Weights of a small transformer language model.
Training: a variant of Adam for these matrices, 230M tokens, 3502 steps.
Each number is 128 + 32 x the weight over its row's rms, rounded and kept within 0 to 255. Layers, rows and columns count from 0. Numbers have three digits each. The size before them is the row's rms in percent of the matrix's.

# down: layer 8 MLP down (transposed), 640x160, rms 0.0666, rows 611-639, columns 0-159
# up: layer 8 MLP up, 640x160, rms 0.0853, rows 612-639, columns 0-159
down611 116:117104187172125106131103146136133122150102118107132101119053159118149182141136159105133166146181123136147087089183089170161213121161099110077200144124097141132081110100123143102139159124149066146095117129085112141110095147102083133084170106164116134166124161139158113131096161140101144125212126196153135106101108105061113079150113226173094147116133138159125136092159044074100134071149115140088134139136108125110151161198151103108166148117131135101183125121134147088100085170108141
up612 074:096098135113161216032145127104112133072163095091164107133150086132112153152112077123128134135146165114157074096128055148101160140169140125129102078196178118094149134113130169065158134135175128141096121093139183138081135139152118143101122148137170040075127139157125126131184116174096108159142128109187130089167152122087183094102111091108148117122081131174132180138137140127105136099136129113158118145055121078154170123170145128113176140144164179119079110079157116114122136091079168
down612 065:114088057192140135152096161092141119115089159138113151101082145138107100070101168119116149178097126143154179082138146121114112156150109134085124156117116155136153101144092082164061119162135141095141143156149108099187130145140144214135147113105180138110148088061067119201073124082142146161139119124172060071135161110141115205143165154186131138103117089058110099129153162070152173169087177114135133132133092145078076135087137153148118123160087132154140116093098141127112104161149148
up613 116:132050158095119130104130114093120117138138129113081156135155086120117124112124122166126149085116148137145137131173124141178132128132162064112160040109170111131071184084112088100150117168138120131149105119130081114132129146112218133136132127145112100110148127145109109070125149172099169149095083121255171166193115138112126107190175118121125089118144111133120175136116133138146112060163088162092155156105136142105133121144104094176108150103070148089103111109133090106189188125124155
down613 127:082137172149068133086146113133098149138099143146093166131134197099125125096131115132113097135134140118147140148114127144082073110173182118101132125129111130124082066154137124138162135227125135157160162123140120200103121174077126074109114149165104132142133124113163111111140120130133157116122080094119096121081193173099196098112157132176129082139161133155071173123131218137095154052139130072074182160073152101103100135107166177077098081130150112117142127106143080137133162202139144
up614 104:108100101125067128148131132095106067173116136120071142144149133175137110097126120167140141100190136141130121135128083156141195138118157153076127177138168096118108138137114086089145135198088116146153124204090113112124125092148095117064138182178113105190094065154119114092069159198141069136116070128115120137187098036104133097132172163171160125111085142088155110146100158111123162156162084156123130086073124162115116131123162099099176091107090156132159162154131147104136134106111189
down614 110:160146190143121081137129081153151138141167182111126237100140114050194148136172135114154089107117072128103111142120126156158190132118065173190062163080129172148143114141136140152060134127134138147107132102170092109162090166111108203138168133082099111128148104095094152122150167149163148103124140115101135087097182086153120107127092090085124092102114108145102169071131122139141056099158115172174116103170092118109166120145177105135149137121154133122085170148079127114096126153150101
up615 097:057164114140165135175101103131124099124084140075154058177142128103124086108113111126112088125140112146138153157094110144160134141099064088092142179098087138141218126133059101119153145148109075143142132162131123166174112108155141135142092109139143100141176179153150139138123162192088131089129098085100152112146146059149099177186149096135193161117163069088130067153170142141092129099125097130122144126128102180153108095145090135097157051190063109144150161163119129129170153077133135
down615 071:127068156146078153108108172094100192141171159193125145086063123162106119107107106088166082142166099131118182100070059112151164116121194130127115083202120119129172106164118165132121069105153122111119119120127134154168141131121145122129125071119160109113215083207098121137120146188105123125109143128127115100108163171091124111078057101149164099161124098083096189115116102107172184106125130051134157164118169116123149156100126136127174160143101148116143146135124157129078110164159113
up616 111:144141182123165107075127105140090119132091126078192129145125157081171034054127062157127103084144136111120130152080110157151135154179107118085118079148119153127174088088104146162142136143157113163151123115116118138123180165144154124149101117132103124124119138184070140179127167131103165167148143133130120107129090122176139170120082096123173115116055124126154153154188195116061158071162065138111143079133095140135097163139106137086113126119132139168122188106169055177175120109172134
down616 116:178110125184154140156168121079126167131129135138141160097174124143154152128173139135150181151115158082117191137132162146092151092118099158142127142128082080078113201117142142191070130138146144097073133132138145123131096128189161114121128123147131116173124136097191110138117087172145129115149142178101134188088151101129130121113053076137081131113055138038125196096113195105189108188131148090141143125112116167086162108111157083103098127090119123097070127105161090109111109114061143
up617 116:125133099055121106130173129120124084116168108141134073131100112153153139102164169214126170159156132176189102144111120118120117157126118155115089119135119140092083104102189122085174114079122129093134086163095118086117117069153135119082124182128200111179112059130121193083168110125135056102123106121110168153145141148172149196141119118157167055171093090116114144153094153150073134111096130132115129119151110099168094103178135072132160144115186134088163172180133125100091155079125116
down617 129:108119126125136163142120048159133142125056155134095201108153116120118081107134098129166093168130166097124111080166145137094154125087093079105185122085162136191130156147078115186112117146122069117149085115138107187114159142122144111126147109140083128136116121153098149193034131083130172102098158185139103124138157191100158118124135097099071161172115118142116121121167132214117147178174122115116121128166123146132115116152132162109145152110061152219181108096120102100111104146069115
up618 115:086110099134098111153129110114134092101142094103133106148142112134153126125106138159128113104070141094160109122112164150169134136120144079105145163129159125162184128162154148113192087105123133205134126089131126133147114158150166123128127178173121145170065117127136132089101115134100135086120122087240110158062086088103117140124127065111196103032150073094124150180133176112138146085112084123131165131144179166105116151100104167091175135160102128040156186117149129202137173158124154
down618 123:173143116097157148142151118126115139120167192125080108142136139149115140144113129123121129116067148114118138096153120185196094131118088096023116129102126061045145195067127143129158161145086169126183154143089138107124105135055163084185125143133152102136125171154165140133179102152130140124080131103077101051127127103064054109133148114103156189088111169098177080135132129124149074127173160147142106144136142117123144192123137156137175110103139069160110113143101098128107152150164136
up619 107:080135087078132099107186119156135122143128166123092087137152091066048106149146115173121091075164154158156118131154080142129110126120135147135184092144177131171107075136120155168144161051155104149108086148109211141133116103138147104090126162133219046071128056125047125129134096154119141159135099140136114071090082150103182089137175137142175121155141109119151128142121143147110074145134098108126103079104162133123134116133113157145167155123170111168096182089169120129128173139102132
down619 108:163110151096137074101126095116134120140181112113056198121114147148162112140125157166143152112120105097086129145152175118120110100147208114097091162164089079139121116166163099168101152157096106145133160097130079119163165093098075126129138103135101222076095148140193120161136191102125156179084127162129177141086158078133071107118103129162136163132129084115135132142177142190136110121117134136125186121141125121167147098084073118075130204146062116092124096103173092119102074147148107
up620 077:121130101147241134091094146120119133151126143132135134181109095168111154171100085178139174166159105146154120121105169127159131132117082130128119156092087143100142168131120090102126164159140150146051074147075132166125105051124160148111096159221169174120164190127102176101107059167098086153078117104131083150093120134101201126113179065130133130155119101145120108106088125155138100093103119207102114107123126113115104114134140101086113105103151121134115159189121111180137117138078165
down620 068:174160186156084142119114134105107148146062078138077156131165146090119133099163080079105136132105162133153107163116122152149076130108177110135094100106170122155158134182151104163109114136220162072162137152171051140144143165155168162141089105128087095162123063090083114145180117136127137140160153159131106092165088166146132091134147124141107116083115114121081113147149122088110084146208146056112137144088138078153109101128141132165117159160153147125148150124135157037149050094098139
up621 081:111118101142132138079095140163042120114127167111127101146158106086138066195100150136123106111121127129138109140175081082121147196209143117143101157159199151093119190150117124142165124123110152138119108134134086119087178137123137179137115130085157053091149108170109136120164190164122140140153097171137125092106183021134191140139155109136124110151127109111157173153128131131050131136139127106088118106150117108082096121122130131074163059130172115142087149137212154133096124157167145
down621 056:173137158134127142159170153075193152143113176064136160136102179139137143125091181087118150151062110167099155165071156101135119152101168179109128145092102102213102136119115096195169063149114076129154154164152104137115160135097168138080100084133125124150161084082096136104109176110119090108097108101125172130181158123116119160172105107137092102071121131153115133104162138109144103123110140186126174095084147166099117165124058148179097118099104075187176112118078131109091155094120137
up622 092:118117056072116091094166051112115154141132164125179136079119119117138132109136153118130131095164176150078138140114087091143103125176118085135159121114133148140184073085101103094129130112090125117124139133149088051158199104082219151154091085115182090154174135173110115138118135177147179123146189124173148089130140090077191131115155071165105093147131091086124143125118110173112114130149146116144153095123160139162186134066101135144111142114121104174057146178101093148143176111136153
down622 089:110107137174105081161115116124141125087120194128209136106048135116165127113144099140168049165134110081056160122184137108125083075102147123167130126097142146095126160120123160122090094063115097115154140117111116196106103108146116149159101000184095156123126169157125174167110125078132125138118155090115127178116115140175137136138138184099146141150115134137166110145164139133133119136180116131145090143148110102125149109140161112119157103108141119170099170122130193077119093193137106
up623 096:097167157126150119075113110118128115136137115100114097126145147105108060096120118130120060147156093110109131120046102143155111122165061187156149141187118140182127118099106100138133129094176079193090096154129133171110160150034145145086091157153124158147134158149095145151108144184112170136120174046115095113178194083125150132112150104180041138151083108134139102145098131160142159095185059172105128114136135193111128104123085130131075128089161126121125127151165128152160127146083138
down623 091:133154140100196154107119175113125149126158131207168170183107112118131071126122090204125139118158064184209107135120089103141130172167142122166181124085120112156112114071098041096122154085139095118121086138169159089148096095100132126176149141074119146159142145149173117130091092147109159110114162129101062134159081113136202127141118123128115161116064121106169182120135158095097208100150159119120124123100062148135116110152147109070142106133116153134144122138092087111118163109165090
up624 059:085180189099143126077070156102140150150152159078120105095095148127119054173058141137177116098120141107103185108156094103155138160099056127125145071114138133145113101112098113169165132107175170131153152116131149099097096089145104154104152112105147061091157158166104118138102122174115048201129136091147115154126136094106117159070119120156161147141151127121109172128067162102143130121136082185120127128090195161145129101182063116123154060142108150154134125146145139184149167103089176
down624 045:168093112142171081169138184134100176154108092131112139126164224137145140117177166128049111133118096154160186113114196112042086110185169128117114138174130084136139079221127126117097098129168136124117150135149128134115135108083122111162168126131109168116060098072120071132168105079134157121115176157135129093079104137125069119152164132081149149103105122112146167110130112116131073107139160087160084143163144099128130175118154197086099141127143128120087125111151094078118113156174138
up625 114:135112121111104118060125097057094054139156125122156129133178100144187045179095140184159167121120113180155072132155110108142138206149101134073149141159089102121071141106118115104171164158142122142133137122150112130150164129101123105121087161186166052088146062140134128094125078127048153100123112128122139111102120104161124166126096139205101135132135094100124060176140166153160138170173098142046127114111111127122104113172119108131182157101177161120111114166121134128122119084145151
down625 120:069156168137115111126095110078189144124103141139125171113152151167114155086123213109104157117115155161145120197134061154150138105144140173098111155121165149134129151131050081146083069229117111163096073130076085139131118096109119127111148141118135136080178127137121150176164120086103169135117159123114101154112095099150140148162128123133087127089102181145117166145175126148096158091100107163118143111071141136154131060147077126153099186147138166112094087127079056100098196121146149
up626 113:055113136108081122128095102127135093147158122072151141123161058118123082146065154190127119075123079119178168182062083096168124144138106142128113098134111132091140073127184125144134082081130142145114149076098120146129180092125114165146064147126159083148086122178112165130098154147149133089156136114122169177167145117166173164130150085124131107109130139152095135136164121154110127027091093162093118102186126141119133113128104128142112109167165098145193133071124093177178104193138175
down626 112:098139193134116138119118112090134105137127125107219107119135152136113149081134098155146137117112100070138151067128098180105112100152100073160170177128166108118114131093107092120102043168123117107135155089138151176137070127161137138193071169087185151133146128113140162142170095152136110138140116119125224101191113129177132136159132170135098126146126165152077125123168137142098100152105104114148091120123073121160151159157122028131125069064074130113150126067108125143092158100140189
up627 091:152089128099131079086109114162086126124104076129118065159169137104170140148147147165190106119145116104132118090108126123151124161167133097157143151149159171097116090076171154119159110105153163158115143137115194179149110158057162079165133146102136149114096142180130146157101108142145119162144100033154119106117168095137153119127146119136087111189137106158153099156130137169063100149133071119103084137121101099099122201130102116071135069084192100019103166148139138145089162177123107
down627 084:129136161129111133139178148119169137151111112111102198151130160120169101156075111120071152086124127147135095050101086119152144133134084160137171172105195139156106097175089107164128113162085116076139174145133111109119168100124093177144104150134163156168136169098078085138092094110142164047107084093090124116143116113125161043142147151125139084099107160131122161172115174126197228077152168140096152105144128165122163095114118157130067114065124129104134101153181128113154132077152130
up628 110:133056114089116111121118107079118136061147126114130133108099137135185110182043139161179192124156168145133108105173110094196145169130138113101171117101153132118084126080193115057196080112083139144116115148122190084149141137075183109092164118116135135125093092163170101084125091194109147114145139143144170090162099083120119174163149153134132105120141153113094140167117159144129115124136118115118149154114166107133101163149074114147159173103156099096068130195148100160119195099102161
down628 113:102155138143158064122090116103190127143134121141143121109156125172111143101132096116111137084179158178124107125152138076130144132119113102091178117062149198159100120170076145132183095102161108130117121153076067103120101142124154079153089076153175152106121146145148097144141145128113174148097153173154099102164110075137140121209090130116127135065132127101088129128111082122157140127104082118123064064130171166071204188130201144133119165146101155057145163129192150115138138162097111
up629 097:127090146154046132137146128117166109120069135118088129152180087078117075097103077203112114127192184109145134126204121114097135143134113169127134129153112109124170122136145116134115133116159071147128100150158143113117102083105099115101045182184161109139040096133103139137111119191117129185050139134132094151108097115145081148148177111195181114138097156128142131182154128128108113149141069131091144084064104183085113164164108159136131141150134101114092155130132141156163171169143098
down629 100:104132099142166105163125137137119169145078037057121135130143140132121073152133059124072173109053067120133108171110094125089117189136101152149121094155135124106086125135154095123163140111147102165110131165122124072114172153182085080147102062136116223090156128110115082122148173139117136109183120146132139173136127163113186112182114128129128170120096114094162153116187066143088193134150112126130147156153149147166100115092070130152123087110201100167101116142120153134152126093100153
up630 065:130130092135129123081083154146082103074142129121175148203164081134110159139067088132146154065139135191146167157179079123141109161114151142083148131102190147177172140113128107090113105111110121164133098142162147088119151130124098117109110136123148158208136174088141112099156117105148164066120144051128103124115132068125129156144075130170131141122173150096135112133151131100065155097105136147140150130110168166078114188134117126044164148111057061132097112154162090179071144164142155
down630 048:171183167146109176123147078104126097169087116175117155085104128170171095103132124105131107197098086095140109091074126164104127134104074135162107122134119135078106139070128159129106149168206151098116138099085121158119141147116189080064127161170150066171149069096104205154070124132071133166131085144131135145163101126073185117119124122125095132098149169138117119158112098142098142197127135165132158117155082127132141094145173156155135081095114168084151147097167149087189094124128096
up631 110:118095170135119175124163105066093072130112153118140149135108066097096154073082145128174140120101184072189184111118075137133140177159174140134140088135142182114160150106131046118082144111117146118095132079079128158122166090126160158126085112141156144106051102192094166118067128110116136167137153126145142093155140120169175171149099154143141081184142140170205147148130108146024123081157092143139161149137133142104125132143166128121087116127147108129089115116157103130073109096163125
down631 113:141123122115067143123140132122148114071125095146127194089104100110114147135162080224139212125128115123158098119088125105178133113146102092068089158106126117135191120180084121081106155097148100148084147205134122080108177145172108137162132116162129124134123127113143176137186233127121123130168117131093159077103100133112171108158140057124164144147106098099161120098141116169155136100112138131087070118116129161115130109086132134131151137068135201169130077082118119086174098170154152
up632 074:155169167103138128132108142170169113135188161132117083144136103096151150153186068157166129145154191143112169084174086148109098123152112138134152140127110128129124141158035116104150095095162139123120093142142035164187108091146103147143134115164136147133091120130103118128140111181127133114129128045144129102132162074106048178180125053125174090183070105120165151137090155124147095119116131080096119110104097130148152145129101128150089103130072080110095153171154096102152152094192188
down632 052:114129073132177167160137154129118156174107157094137159139114122170131081068136119139100069092174082123136105142124189090129134200108146160110142145158121145125173107159101188118129142106143103101106129125100158102083103110007133016132111139103097152131157116141163084151162117075128098138153143161067099129075136118125148115129144155152078121152165127151089098099124106067146171158135162166174133158161138158153108128156145153094118156151152163106157110120051104164192120122098073
up633 120:136151128029136078106108095167126123153125155065084088136119133111133116139129122180123159117159094178137106119106077106138112160168120112151177113133159127147157110037125108158104074121131090117085146135161080145148156097172153136173131162151153091126108096144144107025107193193115135130146093093126149152167144135116126094134129138106189069115128066114186181146175186175156187138094137119112103086109129182118120136165119131057180111089116132135135139134149114106133108082164164
down633 128:203130178099114178099095099070141108107072143078114128142187122132126111127132104136123109118123133123177069109145091155131127129173105134079137103123088126083112126100117058114138073149127161075092108103113140176194175131146134132102133171083153105183159117075146167117163146112088156141137090114182207106115082132174150081149087200132133176108187144116151123146071105136125150194101143153153071145128130149166137156101100093114164069114127126150128172143105120178128135125052098
up634 105:156087155158145108116130123045182121084154143131156087153167132121141111156085165133173104084165194161105157142200157140143139121127149112140142139082104111166182083113137103128113122117119175177101115186134134065148166097136096088117091116122191101171131110153116155133132076145103169166111121071190117126071108122134114150163131093129217138117046164130130109179094135137130107143103074065169162083082148115138164131137104115133148128112100069144079183098096070110131135122097121
down634 090:086131097148092195104125174113131164062136145137086140087105101143095088134174085096109158161180115155145091088159143118127072114155102154099073158130150110130153158116146116113140125114127126067073113119103102186167096125173126086098133094097113113115144085124146144138121158138143128143091212123094094196154134117127159217123142103142096144108116075153169125168196164131169160177138165136136114110155140181130030135120152086064169115105083170125163152131137149103144102122173075
up635 099:086080118124176099106129143141050132078119124144148121115122129153100161132110135184081104107129158130088106098153053108161117113125118174141180169170138121131140176075188132127145130137128066130133094099181098127148109123107139145128141205192107092181060117113114155098102173174151132107114089164158162161137152097096162133159097133168106123168092104186142137135171096172062104145116078134109118032118170141082141080145125132118099091089134135111127196180158060127111121148134122
down635 106:171210166123097136112082139116162122127108146140080168129222121145122128125087045099114107103138137132086152163134177173103144128113141118123136101165164102093111160165121081118175157170124179139101217163075150170081140110132093112103135150130107049155175139083179146064183114124153077133161130128091111108088153129134113098105112110143119157115105096133090116195123162095161119122189199069164093165149104059178135118138090139119125121136121141083135130110139101132124140147109105
up636 117:120136137093161156131154112125136100167163117133132051161149110066163140156146136116108055120106126099186163138089158032192129151126080102100078109123147129103210114144124109114196126111111140129179158139113108130139108080097122149120086144085188151081097092144094138160117120135126115130116084175133172139103116074091127132110241052094138123132098124151083131112133162153101131077091140146134137144095173191127119126126095175137097116169104104128146189125103142144120169058122135
down636 125:147102105110157135181113098154165124133150116162142131104146155084153123151116151176156121122121095120099138102086085170086130171100155145097126139105091046100102159157081102079054132148111146136132191084073157151107139127195112131122156188150114087162122138105130120141107136118121094148121107147140199121119057123196126153124165149124119114116089151122140133127218161122082186209086177109204130118104134117102104126077130117131038143139095111174137169085113118126143155104105070
up637 107:051092160108104125156139110105105086138147177115135091115142112191132126120105152170122158096124110101119101102066105182173175115139132097119130140108117185129152100119141101110161127056111132188112179108143102129122188104132153104130020118149100136145116156159135144110085165098105118090147136128143131133139141091199152195121104119154123144106095108134182126148158183131142116006144089157141174140071112119126132089127121093111161114148185062095133105134115115136159121080212104
down637 111:164210116115173129115101123151085163113116080074113106134162149097074139125137060106104079165087204140157094134139068124148098154143130150178094137118090147159073124133139143130122157160147186141156116130133170121163114137124073152219181151082138139073133103151124055128145077103121110158062115169125149112123128115162145144121162105041144154211146149124114128080157111095086133152095165109138147090168100162109113149106097112113111069113098157142195132138160112113138150144119165
up638 063:114145169144107130107197187099124106107115103092125069169140090118137133176157104141174096092136121121120144133177149089149144121151172114127171117105202167092096124081180100158141076118129134146160084139125115182095134077093120123102109112143100146105143122133098143135136118173106087128154109096133125103167148170155051163099136077171103125126092152120149058141082110121148106146104056135084196139116123093138076159105074152193156112153069109064065171156191123138186153125098145
down638 049:139099101120141128167134094120163164165099142114126123127084188087108142109084119146109087187137076140123118126135097115105114156160156070138148134114075092123173172170094136124094152180149127121129170138129096141167105171109106106169129144117132111116094077130114072137156102143098159141125152174113174150129072148093136130175155156082178115142181114068115158042102037164107133142138206082180125149112127120126130146144110120137137131157167224141180126052106183094153084079126153
up639 105:123126111135120162110219118140118107100131137125107159154082055172149195111163121157139132183132167123088120098143080083128145187137168101083104088097156175119125072127115131097139103151170112193168191130114119089094104135115094100089088106158144137135151102142088131124092119176059137174132160060125137159124191143089161176164126107208148114094173108131107129153126167142137133175107079144106102098078093166139124102145138147080142113081193174075102114141143136114103096117097168
down639 101:140186131083098130196059128163129135125163132152188186082183141118090073122098150104131134151141137091134152117080138209090090133087157133118143096154156111125137101184142169161117187157110137123127093138173078134117101118103084145075121134081126129142108113107161176114141143080119106128087176146124094083155130138155066094154085145082137100132145156138179154150191157149121092149162120119118125075167081150135144180080067090155160163174094156132109167095127154128135107111154038